From a checkpoint of a small transformer trained on Wikipedia.
Architecture: LayerNorm before each block, biases, tied embeddings.
Each number is 128 + 24 x the weight over its row's rms, rounded and kept within 0 to 255. Layers, rows and columns count from 0. Numbers have three digits each. The size before them is the row's rms in percent of the matrix's.

# q: layer 7 attention query, 256x256, rms 0.0388, rows 159-185, columns 0-255
# k: layer 7 attention key, 256x256, rms 0.0389, rows 159-185, columns 0-255
q159 068:157140109187096131143096102124103119122135139143099154059167187112175121111118126091128111143127159136154118110112143140116124134154119101151063139139174141107168112139135132090133129131114082100147106127132119079142094138120102132139105142110150115129153136143119150141130160141161161093135110149115096092116114124108177146096101115116098091157098114109156131165149150158121154138204170118138132096128130145134132139136106171191155107126137140084154150111136144110152133154139125144146164159086128135107134130139122120139098138128121148146149107154103100116127109127149121166119090081122146164167096111144079119151066118110139078106143115096105106078122156118105174150132133156101116129136115139109125105146152138118096128126103132152155119136142150150130116114123136
k159 069:154105098077099152153131127126099128106135140143088119114139112124152076116118139134153088155111104145114109114099133154153148138141105153114085120161145088114115147119148118122126116149147142100094148106153079102126138095128146124154137095110111097126111163132102099121140106106124120097109166129137142121199107149080127058129155115111168132153094158114132108143150117167141104137124164144137097115171138176110109154148107165155159101151149141117157155097174101139127123179136152154122151145113112146102118133129116083159119138132122182134158141172111131124113146138137118132101106111110142117123116127136101227129106137141099130132119116077105117151147123153116167156161108140073106156140123123136115110136139108107129092128088099115142110136112155134152149128077115
q160 071:121146123114156100155162145112130136133140160138105162120121118141105117151092117126121125140156117134089143149148171069166172142139098134131140138072084106152109133111141108099073115116188115156173059072115116144108115110156176122103144097141111132090130142113111143134139118121155142070147162146123148126145114100146127107126126138169140118142128188158104120144120138152132126122095117151094132138123095107092135120147138099141143101115139136140170125147081088143111152097138149137100100130121118124117108130103148128166091158113130113118158120183144152182075100098158100131111120124148084136136105155120113157152146134146082099147135113105115161162121139170130099110156111090072139165118146131102103132132127139123121152120120097107123136158149096112129135129148161
k160 077:147169167142149104154148157101101140139107166154124140162115113145109119136084177087110158094118074178135107156177139080142101083110101122113155096126130127095130114090088114129131122081159119150166120080120151134103130140134151104120100115152132104111162128123106124142141124178117168131140127142080092121099138150159137190104148145136117154127143144177133127119137101192115078113147160124114146143088107149143147125107139121145115129132149132159128116147122099151118138108130116123118110154107144120110148138105127141140142124124118099136127126164158169161090128115174124113140139133160129120140065148110105111116110100164101093139130131101127150090089149156112145112131163093085150120098135122080129178139128145143141133143120134119122142143157090110133161151179110
q161 072:115140144160174135115103134156137116130140143129160130124095156164133127150189111179127087104085115166132138135149157144140135104135152128101091129118169157131123064111127089133128124147103106143096133151182127109121131120070125120161154092133144153134097115079111124098124136138144096091108125128090137135105160138130100110125130124109157099112128185122165118098077109105128159134128142125089143145120111116134144096121103162141142122175129161119155127041114140133142123133110130172146099099112145159153135103136141171112133114142127159132136117088111109084107130161108124135123132099155147120150108110098139165127153176129126118153140125112167080132119188136126139136155129109113073106130138178099130147140134186170133124135139150119094149153123106109113123118118111
k161 079:088134123135141147107131138132122128109161128143143103128071181133122112111174131177155123128118135152140109149106135127127137138140146121092092102118137150129161087157124114151119100117086101196125158100182129121162135127127109126136120111116102150129086119144125119142120136100152139124160108131051134110067173115111127170116169110129138130075131143127146137117117075120155151127132124124092122151155118126142128117158096152116130127150118102098163131106140141129132107144121161153137112136166138147146108133140138196154152123125134156141107085109143089084088131094122121128121081129151172128107105110118125096084140146126079119175133123083180104148141193132169116132147115123145101089134123138104137108173143128135118099147116163126117116124180095123113128129135086
q162 067:113127106092103151116158132128161120189131131138124126143106168079110144110089129127098140157091153144064112086104146122119134150132137150124130109132110134088135152123157125155090164114130132154150077128114104118148126147138132147120093144114132142141131159129109114111142090096116122160140117128156113162139164165152119130117113105144108165108143108151159120113171139145111152160135134117123097153153087142165096123126126111089140089143144104184167162136155104113109102148150121083142152153153079172168149132124175080155107129096151151139117135082134160154117122093131103108104151134116142107066120128082150130151126139111148108044156156170104143120110103113168135145101095148119134136097096136150108118117132125143149106132156125116145147129143108121101097135144158
k162 066:141122127151148112152130118143143114149102125139112128103148199078152156139136168133134156122112135123119116097144164118107134111142128145134132098156102150117174131105145162114085153120112136138185104131132162133105134150160129124127128136089101135129117081129121074100133102136107163136113107111171120116105103132125169163097107102140118144163142117129125140138137138112152151110135090110136149123135134179149121156070119106071126080129190113162111150127169150103117106120090084084135182148141116109105163120095134091132118122134152116124159119143171124178138123116149111116134127134124102102112129132097106069167149106103150090094119138200108116101093094109146166158111090121123111125131158112149148117105116096107156143146135153146117140144126152111096134107150164
q163 071:128113132128093141177133130108100119157096092156145192157128130110145162121150139142144124169124153140153086099114110126099114124136129129125125131151168150157128159136095150162149150113096134101123109118106152100157107184111090135119122118119149138146123122113136136120102111167117132135176143084160150115120150126077111099124123078110143148111163093120091115142139138137132083092155107124126126128133140165101058142099126107147158108165171121139132149087173127124076118145093095145144132108104193105091134165145123112100126140133119187165106146107119092123144138124104073165117148140107137082130090118183151119115101162123136129119135141148127138108139127134128162115119152146160143132147086131141146129103130103107153100134123092151162111103124162122124169118096112
k163 074:087100098139128175105118115104093153151111121118134168159151139127149134110172093144135068147122147129130092147106151138108157138136115153121107111135122119136151173133140145130162162146152170158107109114090156093106115156117136117153121149112160135142130123126102123168116105136110129111150128132130163161137136144083114017140121108120161163107112140120117120153105127119147103120125095130150139159111097127097062143128149148138128116149150129146165158112124130131103104122154162139170167080144146124148150117156123091113161151131095147149111142112122097158124142129134110102131119140099187134131144135163142138114114170129124158147136085173102134120174116169135126099132159165113114167107085114127135087075131124122115097119113074136117107144119169108116106137104137
q164 069:135151103105109111138104140135104076180139133149120135163126118145135133131183139114139115140163110102137125155148127140152144160121153153076124121195163113166103133138110138131181111164156170117073124136115142167105154121165123117098132142132162151153099130102081186142160147138116129150126110145143131110176145143139096113177145134160152129142107155103109155107142157131155104111140105097145133112132121167168099134154127146133138139134161103123115141116171075146173140079111113132148164121106134134125126102117099122116151116144072153137113130109137134135135162086134120171147124126095152158090156102123146132095095098111149109122067143126100121059105116077112138125151146140114134137150124080127124135152112103110131129115128127128088118108105126080124151138155130
k164 068:138107098122125149132149155103141110149121137161136174096118132121138175144143094164169133162122153105152137151130153124103130138106134106135120151162159163149101102161116128145153131140095117096127112121134140124194136108165146075107149135122127127117149110108143150110122141124086097113107087143150128118115136114116104202176143153179136134098135129086131140106109160106130095084140140102114143090125150122132109081116119124123118162138127117160064106161112108120165108113127153119130126138118121154085136134193109101131109108151143114146091117121167128130150109115105130138163138121138096138111119086136167059096137134128143110148112157110099089086101151106123160113125135133172115141148118108126150125123115109129129207146133126097113090108150113093141115070159130
q165 069:131104128142109137156152151132130116143157124129135090140099107153119178132213110167134115152100108096122119128137151143124124125050140115120081128174157170126091116138124116073152139121128098118125122136169140141122142127138087103132144159102114143115068157123110153145137116122125124128090122123121136106134197119117152115114174125126149146146161143108163122098115118106159133105070132129150167152113114157122101113124092131126115127158148085140146153076099122144137112125070108159137092109104104098146103140134091156115114119156129152117147130081137129119132149140141129126091107138142152111117147097149143130139111155105098135146123137153177140143141120118135140136115118073126060137118099154106165137172114169144127124157111136139135183143128100090105100143120167
k165 077:110126129127074197127156112136114169114155102142151124134126156133114118093163101144166108096121109104107094134109136137109149125092091124152150101141133144114106142139078106103124121112101088145147118103146119140166120093135095141147148158081132139156099146155133138168142125117163153136088114110097153116124159121106105146113183107142153162129143150048135146150152130094133114088088130145145131125125147110121108092125132165111101151138123078117123171111083126112129124092103143166169095109131127122145107118153099186158158164186134160095136084077138123139141149120075132137101085148147160149154147105129125103156132117122113129129129138142176132168159133158133141118117118149113136106096082132137150099152165140128126131132147125143121156144153113124111112134139113
q166 068:126115129104120127183126159115136156161150130154150133159122135142120157120197147156152136145105107092155160109135165138114134122111118120136104117130105164175086103110052145096135150116125108133131151120138150154130140144181112112133091165106152130113084134117146130118075116139122116140167144149096137120121166109107140145114171131123140139115122113097125137094111145120153118064092180150148157149140144141107084125104149108148151131200141092160126156158092098124108127114112129136118120131120084095104126138132104177092117098104146104079141121100120163108130126117108180111128092151170113108147165147114114107135145118146116134144129140113160132131103149120128086096085096115129157127158120122115133134135077130159153130115131080128135130092134109099123095159156160
k166 075:124140108112115152139077110130115154156122146142151168111154133133141121114182130129111096104127113094127147147138099098131146130093146098141148121114121144129114151094111144085132130110145070113131103114067127125099116098150131129163104162116105104168154164124113152128116146158135131130145168161112143118124146110110106148131153093113145133137132140126113149111132159117088112085121111139123138159135147102082101090163146122142122162129146086138123127158065130106144179089118085110146111106114123128148137113129096153117142145162112132076127110124107121102150146125126158149112066140158136151199163152101113125131167143125119137150128116111151173176128117129120135121131091137158172102091109096175185113134165164111148094140094131168158135097111129109132113185125140
q167 074:127086158155127072143141115128108169125102153124147127129125095154137106142069102140148156142106109133146137108058144127109124126117119084152135123124088157076143151118125105134081145084106099123184121135128121082157115178146117126125096122083122110126126126155178115136125152134145134145127116132169095111130114115131125134113111135124126120160142074144137114182113141080142105104134155116109108131156100074090138181132135142123109136146100113135108118112093097094121142172135142092142144146140170120137169165137147144148114152088139132107125086143140120136113139153168135117120121120106141113156139141149145141134139153163073120159123093128124108147185111138146124129100114111175130166116120144192128138147112125160151109123076101144149138175112165141109114135102108
k167 076:154136129115115081124115096123134146125136133122147123158158085150103103123113142094118162099113103132087117127103122101125103121145147148131101112084119115079142164131112098116109141103149139116130127129086124111113153164117106143132086143091138118157111157154103144119142133133157160131136124113147101151173085134155140045120098136112129139189108126180098126144129138099157127118123139132159134178154103129113140189137141146131121127148112121125106140118119132149107159166126127132143140112146125144173149128106162143142141158111087160106140150153087117144147118094151118166097109137097132109162135135124145221160117129154097123120113116112137101154194131139109111122119150110095139161121085159155123137114132137119116085110104103152116165144074147162113094116069142
q168 070:107118137125099109113134112111156163110108093130114117116159170115114165102121126127130119164099153123109079164115138143140116137167106094129097103153145120092209121120139115131137124141092125074154112169099082138134113178075081150125115124128088100158170150137126120147109120083108146179114132140098104144133151133136136151091138115099117134131109098136120139144184130133145153111177131101130105098103105151122127106095116145114162118121137125158142142128175184116109097209159119102113096134149073122143140142122131137143116141099153109151168114139148168116099153163162111125083149117125110152145121131151088122146078105116150135109146129102117129148108148132103161154115136143150115138120120135134119089104124133166118135135106126116162131123117138195142120136158126
k168 073:125105117124111105131130133150146163141143089101126112116169167139096140103126127125144076159132104129113098106151111131126169106123114159128139108146113114105146149105174093146115133120103144087145099149124091168115137131096106161143125114138126129128141132111110142107128116123126137136132127117141161133211119133117139033107134122093154151131118121114134130131130102080192136143129121131115115101173152175134113150079128131125142154126159142131159146090164168149122093145131125114129098137102113140122111115130136082131110150117145100168188132134126115113149149154138120153080150125092092128132107140158128200162133097099116126126132110113140121168091080140127142168148130131121114157114154151172143098079118116139142125161101126116159131132056138185125128124115106
q169 063:142117155166136127136087100120101148082086140117115142097186135158139107140066179104151141087120113138149173082099140110156166119155122113160122173121093130129152138116122128156086114134152115116146113104114124120127111097126139121138125104131103100085165121140139102136116157125178131078174145161121159126143073127123163128119110133108099098110087116180149120123136116133106147166124147144124159122123131086086125170140167133176151126088099180103103088152105136121124153130150150100121122112112164122090148126121167115171096122147125093117128125167117125162116115161134130138138117119148117115119089138177088138140132125148109130135158107111132136146163136172123165095130146132094162153119149132095103128129130143146105139086071115128153132140104118141150134109108141
k169 062:128155153128134120134125094135101124140128159102106108187132059138147059143074159112083125125139092137125130136129121126140123101158102138104131121108138109093137154120146097115123123140164164151105136121094102091123154113090150130139113102136125147117146167143111100157146124136137125134142151149120159140156114142128119050125137146101108093140103128227148125124141127164127123182144168151153114116113108154138145153143140129152172124151111161120146103081120071135114128179151099139096124125123124149130135124137143128146127132117119147133114130112095151143112113154142120116129172136125156115146115150159117172099112139119102156151105131093141121147199148155125136092130127084060128153108124112116091138126126164144146059103100149124116139146129139117137160114121116
q170 077:097144130126128139136144157148140085149117152144139125144099129143136094146129079158130095107133119158096117110187128124095144143122106133132095116099151140106100140166140125156077149122160141182099119096116102135113120083133130118150109125072156151133093146102141118110166080134126133085143105136134125148122139112151119116129130104144147137140157151135131138167114153167098136151118087131125093135151112110125127100127154097143097065134136118129193130131159116128174156062098150123127156108122126165186129101101176104154105142142091162107139150134134099164160156110128159138146067082149142128101147123081142163157140141136112138087150137150112130097089118128167133109125112123091105152124109116129117134151114134129159162100133126110080115149150102093140157117119135
k170 073:118128101125129135171128130105151077139099151202127118136129161116117174164099121140153142103105134138119122131159170119109107117126130099132105138132111154127184092141126109144122114099129108154170128078133141117120107151152125078120086114065125128101113129121167098133131138138135094135109135124131114123047132100126160214140136097150140124141147131145126132150141141171098144097157106108107151125138148115137151115135088127121091075112152117147143111167153115111145147120141136122150116151150120142138116125123154146136117114157170099126119105149180120160103123124140127161175086138123145131081114130086104070100127150155112075136117153142121118066118164142166126114123131143108092144137129119120136147150117086117124156101138153122105113127168123081146153131159128
q171 075:129160184106123069159101149150126097149067130190177069151130113169094143145179100155097173097128108107122125124174114147112106123151124127119148125092113084069110137120118106141102105134149114140142135109088090163090145148159090125132115124105107130121113107146107157141123148148177123152115131107115112139128109109129102113136129169087164126132136132164104165123104147132112140148158131133091108124121107150169121115124156109135124124109097127170121130149104119099108161100133091114126142147124156145150149094113146155140140129124117103087139121116105131150107154107144126161110107123187128114105170145119141135137184114132110160112118129125110130164140120132084129148127130139125159177096142102134134114128085115171136144110105106113106082102129122165118182150117142
k171 081:140140105156130081113128172116169139146074125169152084137122110136125121106135137160104150120151128095107138127191096143117101130108149126120170126093147083095151138110107107137129096106130153130138142127102156147113101134142141092132112131085127111108151107119083142101153202157159117133127091112124139114150089126147140123146151160115124120116155139174147148122113143107133138150153099118094138149114109134175117101107102101113126131121116092159065075154102102112138170089175091116112108164166171169165125102134146146105130130136148110131156119112098124113127150091141126198147128139122119119143135131158147133090134108110102126118088136142115126118156120112125119090148102140156163178090149115111106147093098125141143156108131139136116095099137127148113176143112093
q172 064:102142152062166134138105119092106115150150136176160108142126177123133160117175138115133102111119106124085127129110161120143196118112134104156105125098133146164115120117125121129134148106114082141133125130150152103179106159088122065155154141105099150102128102112122122132124109077149124103155130136152096099108135130120137146155153115112138165093135122107126123146115116148134149141116171115083157078107112083139107134132138171102126127140117124128171149152117113142121144127135143126121094135166122125143163115161113162104149103132151161121141131167134163157095089130153125148113158187154115163160131129118096139177158127116092114151157106123160113172123145109109077112175122127185162139114092125158155127137103157115142136141133118137111092096127138133118084152144157
k172 074:077131130086130151108061114090110110142167142151118121128164154122134103119188176110108076086095149133102146128124120099231166113085109131120130110113156097129137126088127137155135102106133107118105149099089120121130134163109132144148127106109125112130125135140119131103112140082145137113147152146135155130153146107141133132105139102149118148128133166122137122095152090155106107136155090132100131142096101108120106093106119120126092158127165100133148154119084122141132167158124097127133150125113133162141157121165119164143123137110091167130121156114131135113113132136130121102117144119125098138193089148123125141144118153111086113109116102081171167179192098139121099144124124129142193093140119119147132128140145143124142143157137113133155135115107131143110137152098166
q173 070:135103100146103134109126098132154136136118097148122107062169160151156133106112152132095104154150141108140166115099160116179157140144116127155089143144135151098145134130133083164147099119117110108127128153108085119157097096088102152156135121096087114130145123089125149149136177097151104135070111140110092135112151127136143156169109145096125066150076091112150152162132143088121124121164120147134128102127135126151158123122092192140166151125142088116116123117178150108135146158143146143123106135099089185180134115139119147092122136128163124135185105138103122080123119143150183172146122125111137118115123080099114126124115167111110110171104094128098093156124129110123161152119130149114117110143126117136107132115124142148134153111108120117164121130113135141154128128143114
k173 069:127121130125096085116134114159146129112159130148160076145134111115157115067123145142147082169144137143133159119120136159140164119140111148119108107099134105117111162144111089146091127107121142163121118119133072095155113109118076169160125109146117144147101131129132140150145111077145100059126135121119103116179105145138123066152119122116149085134096136146133121121132145101140124148123113158141096119155125125078145123155122125146172129149136133110152102082128113176130117149138135150143130142102114149132085141149109105150143143114132158127204124154126115089102122142163115152089124113126142130102126110170169207144146131111109135140115095117122085185128131125120129126153116148101110149132107115145083113129142096098144101147095096128148149136055127123142113097123119
q174 093:119115122124190158126111171157138105140123138134149154141057139137130113142130112188144097125112130137113097119159104111095139111103093138147122133088130147114115121164124137109081168117142109184132117088146146142149132107150150129162099093112171135112076148124156116084119099143119112093167160132097129139093165124139132135132169109111161121111164164114156130141127165170055151142103135145157113130137135142124137102121131081113116078138167123120173140121150111137109114109087144164124159134134139136147093121112167126158114111135138161094117150122112141136126114108119114090131089132167124078121085138116118126130160146141141121088184116111095163105104177146156133117136136135102119131124116124091094143135099162146156159118146151131116104126178108104133151132141100
k174 080:098117132138165145162077133125147116139118148176116108116111160129123155150127131146134141115140132141131116131140162135114135128097107087157124139107106133147164102106120150063113127114117070150177097099136154127114128135144133132160116114085147132138118121115158084128097135155131160158126153145089108088041123100138175210121142099100130121113127153108119150161138134186103140095151136140100155151113118116146146108147128120131117085090172107116126133131155138114110141103112116103163141158135113126152107124104126150137127107138133114106107141154145144147126122113147133152138082150131153123109123143086080056087122157181128101119138122131107123068126145127142146142104112162156146133106128118090121121156126113101125131106102110121135107120195136154122164169160111
q175 073:139131160116114095123115118085133131139127154113071123124183152115124143098116117126159170126103075106129132129112142097139161125141153167106150099145124123139119113107138111101132144129122137151114129125138158149103134116118136124091103150140157141127134124141126115101125114162168127123122130141211129149162121132136091111124091150143087087096137103112097130094150116082122099147159165134124098094142154141131159159127133101175165114140118146105093120103113117082130137137128082054144168151133149119126153122133129159122132108097101104121120111126120143151143113176177091145082169113156070132150131131116135157134163144167133096123146155090153102125166114079124129117138095079101154149141165136146105147121172123138125102152129110111125142134118150134065098103124163
k175 081:145140165121154109119125129103096108117118120093109122143143144128130128101112151134135172130115085108135156134138135087090092145130185144118124124192142108160151140133110153133172146136103140143084123176126170156109152131134159084116109143123119096115154103154117136132188122141139140107128139112180118129145097139120059092118134155124096100146129148142119156077113082070109081162120173103115108113161128185159130159101143112142141140105104144142074148088147152102150146158104084124151158153139131128145165141132120098123153071092118134139113136131161121143105124123114141153107138140141103103132133153107139143105153123155090124139111146128164136122125161084105121118141121065128118130153145149137104165143157139156130121130106110084104152120117160128098117098139135
q176 076:097116168151154109111104105093129134141119158114124071132138170141131132121137116133156168110124127135121131156083135169134142108118150087143100101162145135081151107132146119113110144189122114126146136176139151117141127146114111118119089137150092174103120126111101130072131166148148118154151106124142107132103185136121144124175132129102129110126098110108153109122119109147139151108186177081152093101115113118160110146116105109147128096155132132080091142109116128084128132148129128129170123130162163123173116136137142164146135131119092138142157105084156154089135151128184117145109123127155128129093121095104102100128096172131156142121117118145138093138116119083083111148112096106174118125133146171141174123141144148135113126156128148175102142092160173173133116134124116
k176 083:103100098133113120104110127145160120141163145146101105123154183130117124114177101118116124137116140098087137115074135157148164136096143124144103118163142132125160129140137114137117119160106089088095157142133131133137157147117106115132110164148140173116099145156106130086123163091153149120135117155169125126151121112117121104180168108079136135117105127076134129136140071097126126093185146102113071125139162168140126118129118133132142134126137131119082136077100131134133104181136138103087126143132114105137110154132135173162129143137127144139153163095109112080139136136127137115103111123088135122115132110168101159096092133141143118118086131109152079147158105124102093140140093113156110144150121144154150127104141149118143074166137084134159157109123178165115133114070135
q177 079:143102144170099140179132134126140122060135123137171148132105092134130106144144118139146104139118157158167109120136115141057097150128145114142109157133139108120148125126133138146165118132122118099143119128133112101127093146126121119128142129118151137163134123144157121111085150132131127128080142117070121087120096090096148124102089146109135177138125158114103128163123090119112112118107113141163141146136155137130140154091094141158102173124107128138113147129101156125155158183185150168143141138117150103089119105144110116131105136139142135091093108137108087128128141127067111117140112088113149088170142153157159138107102155173130110154104132097110091124129139174130127144115169155162109083107149141101177104101105115124104093141113131125175113154135148179146162147099098
k177 075:142162110114087125132138117139092138081114118097195124168102075146128061157131104129126082101143151148138108115120077142119130140134133153104135108101130109113087113144140115109153120142166156183085146127120120134127114113111149155106109116141127134151125169121117137119140108145140132146116122141098169099167159127103125035112099116103149153099111148150087103145100151131138142151085125153160125117157120114125125134153116149148114126144106128102178137172140125165149147127155132181138173102117154139124099108072143128107166150103110155124113133095076147118134201115126105122121085114133151124128132116133132207154135132135158151114118095151111150137151146171094117125143125151112128130102118139113128105114110110134143110132103110177117124127139125127145136134105105
q178 072:121109106113157138081130146153129102168150145092075134178113106152126148123174110140120172107124119109123157107156098150128135115127143136097099147168109156131088128147107126100114117129138141151082132109094151146088171098129125106108141138113135130107081134108123174125142104116136084106148129151180156126134157138163105110125184146142146091144142117128176150105106123094114088142093123133153137159137101158154120135162126153114102134150161122144140121062123130151128092077096099098157152117109100161147146109155176125099153139160077129112076147110138122111129134098131116126088135130136126155111124125137105127124154106125085134098117138140137157102139098124130173090108175098092114166167115107139079162136111108150119154128138109120098157122135097110112119099131141
k178 070:129104153129173147168125146129152125160131130127107145132108160130118157129121107155169167101130124134144143130141157112098135111111116101142150135129139163109144124147116141142135134119070145125121139127143141082140131129171124111120130154071119136137135126110136152150139112101118108113121104084153087128079122133149097255131141164135124077166161107101133155120137143132096099125131136112093115117120132121180130116131113115113132109136111112136097125093119137123135091132118117143138114133142107148132134106154149125108108113150138107106101083108174117141132099097116139134140122142145120152135154091109137025084153121124093121135118167128128132086161141134138180059111171118149100134157131118155129130132164132141131176100148109107118119116153096144123143107178136
q179 069:111162117167170097157142114124136157104113175108134145114162132157158109116074104161114143157144121099157150137143150087209103138141117125180158109134104096135162132122140085139145105139099102105172095146158112145127098117087116132124101129127092131117134133111113124131128152095115162140117097124116077136110082132127168157109116152125112088150081120113128129122107115145144150125129107135080102111112087106141152120139140110102104151132102169123090106121138149132123122149150161136114122106153132142129173138111118150112116091124158100110133119156140102136121126112168152145128104141171117153157092147130103107151146145087115082193128096097109107171097150079109110107122101094132170106110179135121093129116134130136111159111097132121125086177129134112134126138150144
k179 074:157126139136121106154104103145178157104104164104127148134103123169125085140122113107113149134117127124113134109147131087165127135168110140103130120075129113124115129142123081149144088118116130082150121133124115151102125107103111168143128118188131093118164151142121131135151170124148161121161140131103131151163065165141137078091101119139086119096099106119131131120135134131156142143131120158098096140145126135097193132152116127115129160156103153121115121138146131145132147113130128113107130111078154154111136149143113115132079163116117136115173150128091140102107106138158107143101120067163114153158085107131122171124134121090146107143095089048128098142102129094095101111152119109127130157146128181095103148118127139155101114131084150127170119167112134133162161118109126
q180 074:176123151127130143205146115109142117139092157154167128154163087106147113115140139113100103106116107149130125105095119168094149097174169142122122126099147098126142142073139128163129129183139130136121098142123080104148116139131103161113111131111108171149119184130151125114120132123130117163119159122123091133114091100128113142110075116110118109151138143144079154133105150131114100120159143119086101143126117115160126168151134125132190075142129122151140085114102130093096167190163109090139131135144096145103139110130138129133123134093136135119116074130108119142107135129097110148144122142132111120137153156095175164135131163179148145103128126162112081140097136122096106109106135164145160136122119105131123145115103109120080127104096136099152103134093128157157146134158148
k180 081:156165105132137098139142152125132134144105152136163120117137113103159162123141169145095110133096054146152148093170103157130117103156188141071130144085136083129141107080136120128140144120143162139118152129119145130092117124108119135105105144144111100153140128114129104095143160132096135158115103130132165122137131073138149105128072112098126149137172165172137143116108134115163107133117099105113176150164113139146105160141073141133135144177133111173117115146152093167158119154135091094104154137152139086111132145123144110103138127103127125149110123137116098124125131128155103135122114087123135102142115153127149173134167126148125121122075182140096086091125132119132102137154082118154099171113128138143131108073102106127146144178124137138092130126122101108130119105166140
q181 080:156131159119101090105131080118105178088105106162137126105160126132112149089129167143116103116125141097138141143079132159125128136140095104153094140110138096127142142104161134115082114077124098083166158139105119075162107171111110115159104118119097091096144119145128102137085154086134131126103174100132152083119114094124163120119146118094141123111137091159112151165146136117161126126132148130091128105131140122128124148121101180092119126143131125147129130129108162109083130173162100137121097141112129089121138143129119148112106133110164140136168096151086126125090105178146118110088146146119125108158124141158098141119148123152065113147122108121157127183126144141110094166149159150140121137107149135139134141106120116132137124139095115159183176120119152151140110156104169
k181 071:155136141094116095126125096119080166138136103114144108157139117130122097091146180128110104115131106097106116124137100123151131117145089156130138101101152100125090185119125134109098119129187158152106134114122092130132120119089139148149130129115122145149119145115098146129113126129158130123140159121133151154178142125126135005095155149118168110149114125144133131134142117113152113160099140129132103146148100157120127138090143129130130142140149138114183129110122104137109144124129113143144117118103136134158143126131139138139147170089082168113134126112102123128145145144150100131079128137132136117173111182152161217157114090128107162115113085130139173138146114124139101139148137147085154126085135135153092112110142164133138102135147114142136184142090108132107120161085156
q182 069:135102114139103129122153108177106125116135101167192149068086124112115099132154126133117075125114178159089096077061130126155125100097117091120058164109119142082123134157164103124108113114117123115151129156105097083163112137116114103170125133109123157118084118151141103151145110122139123117095141105096132127124129126130137102121128125125166105113126126148149117151100144116148124127118137159131182075136140111113130155101118133122125118116111150131175149116128114167125116132118136158138097115111141121115140132128130115156118147132150182101138118115103148132084127116162154099120155140121164117144127137117127143108136128120101122128143099169133102189161151176139185174143149184136089104086087157105145116148110154138139135112085159121144129156140125128164113117105136
k182 070:119101119133108140099139091144092134137148092184173092142107128095148084148131146155096105130151128161099101103093113158135128111120084140106099089106122135112112146147126119122085086094166158164136130120114085114129139147122120154164154098094125142127083149159101105169155100107159152146088144100078147132134173119153141073117123107130165103164133135165143124130134147149162088130110130144155164144113090130107126135117148154124130121127150107132196128116123080168134135135145138150172127107142158172133111167131133129179161165119116150107122127121118165125103152113131158143127137125115149116154104117116116172131108134113110149098143103139147130153179109186132135135138168157075150118099107127135101104144116126131149089139123138144117137136129107174117097151105110
q183 072:150105130138130116099093115125100130120095122103117103141141115147094127107078172089106188110176113094097139122131143135146099105145102107121171134100105115102158136111122115129116117139124134122160106119085158141122143135156134148123119105129104107118126135133119145166126151143173118090170092127130146165158109135154107144160148173143117101168144108145155169114147168141100150110155139128134145129112106109096128121118154122131143111112143179128096061167103128133117118096113109093115098139156130165113130127129135132145111169139117078163127134164137127126094114118158139123129144117130108148130093141176111099136183107112090142113117148120122182142141124153072160051135152158098167180115096140105088146135143124165136152103129104133132079124101105163127141098143107
k183 080:166121124159135129106132161152147126151136143123114138183159099141121126116108131095100155119139081143119112114127144148130099098110148105133155130110144099051139135100136109101125128134126148086154094175111110139131139134115144112107132106147135129113141164105115147133130159132115121107142141127173100138153080158137114174134163187105087095170144111141156120114159144123087153160151134157166112144097128140146103168155154115111158119143105158141098086092118120125122110136142113105089077154170117136113148130141133098120133107125138125124159164162132096139107082106152127123133204112112124124166099139181131108111134129126083095104154134142108114117129101137109103109139145104123128183061117124145100148100121141141154136135101122102139071171138121171124168133132122
q184 072:140151174084114100145096130075145094102094102164146141133131116125155121142089121141128091147127138145141134161141131108062152128156129144130117111104155075102146106080158166124114094125127090140177092095111129135110126136121092083113107061113082153123135137125145131070088153155129143133130172099138132110118121118128154125128114125110141121131144118169118126142156106186136123127194122164085100143138111127167152110125126093117114116153121147143120120107142108122116121112187119162138141111159163086143152103098142097164097129131137131143128135149139161141105129108161089132129128096165103089138108149141120133122134127190108122110148130103073119134126102176135120136153113138163127136118130124122125117102113098167105127135108165132137136150142166169099161139135108
k184 073:127127113149133080148123166106135146127078136106109112165140125152126109116105130147125111112110126147107119146145102090118119127156091151134115104123130082072134135112140137105134132144148138148130127117106136130095106140111130106112077107137107130091134133098127082129106139192138190157144099131132148108155137131146156056119092126097136110123119101160085115153127115137179115165166150129107063169111126165164138135141112118145120143169156123149132128131137147128147154099138112105139145125112164079158113094118128128117165152097093127141139156126096147139116189139157088129129158111111139097133121153151116202126104107173124144126105102109117168078144130145120137117175113126142108146108145124107140156097135080131151102153112131158158121134156174159118152138142089
q185 076:142136150111088077178118126093149152133097107152114102136138118122132133136132118110114150113137065125137096141122115143090116161144132123131167132113127122071148124107161130152122153119131142103133159142081126135082125171163103124114117109117114137131152149146136119109123130158111110173101132090163110110139074086120130152146097138064098102156151090127073117167118134108132110142185103144112102118130141154151165150130117152138135130114103138124122115133168109096089140129150109058110159136130146097128147114125156106129103154121113116106136115150128138163131147155146097161115152106089138121134164155114132146117132097158148158127083128138075128121145087137103158167106124175129147155107113135157125135099089101145133126119100133097166101104116157193118185146128119
k185 079:145151130138136090157164144089126124114122122102112085147149082111117141120137129131109155124152101099095152124124106147116126155164146124119143119117142107094138169105125138135130136145140205117123153159094151142115127161126129124081111143117116127124153144112099151114131127153130124155112112098174116140197091131146092033129094137088129113161123131160106152118101138070151122193109086114166149160134119128157104119135100140153122117143134138124109113143146121166134149129155104126155142136126142128118103104118153072128145128134128108143146152144109130129141161129130114170113150114098111123118131140138174227143121128161137171130100112148087125109135108097092117104156153154125126176086113129148114124109135102137150102142122096131128123124062142146106144108141112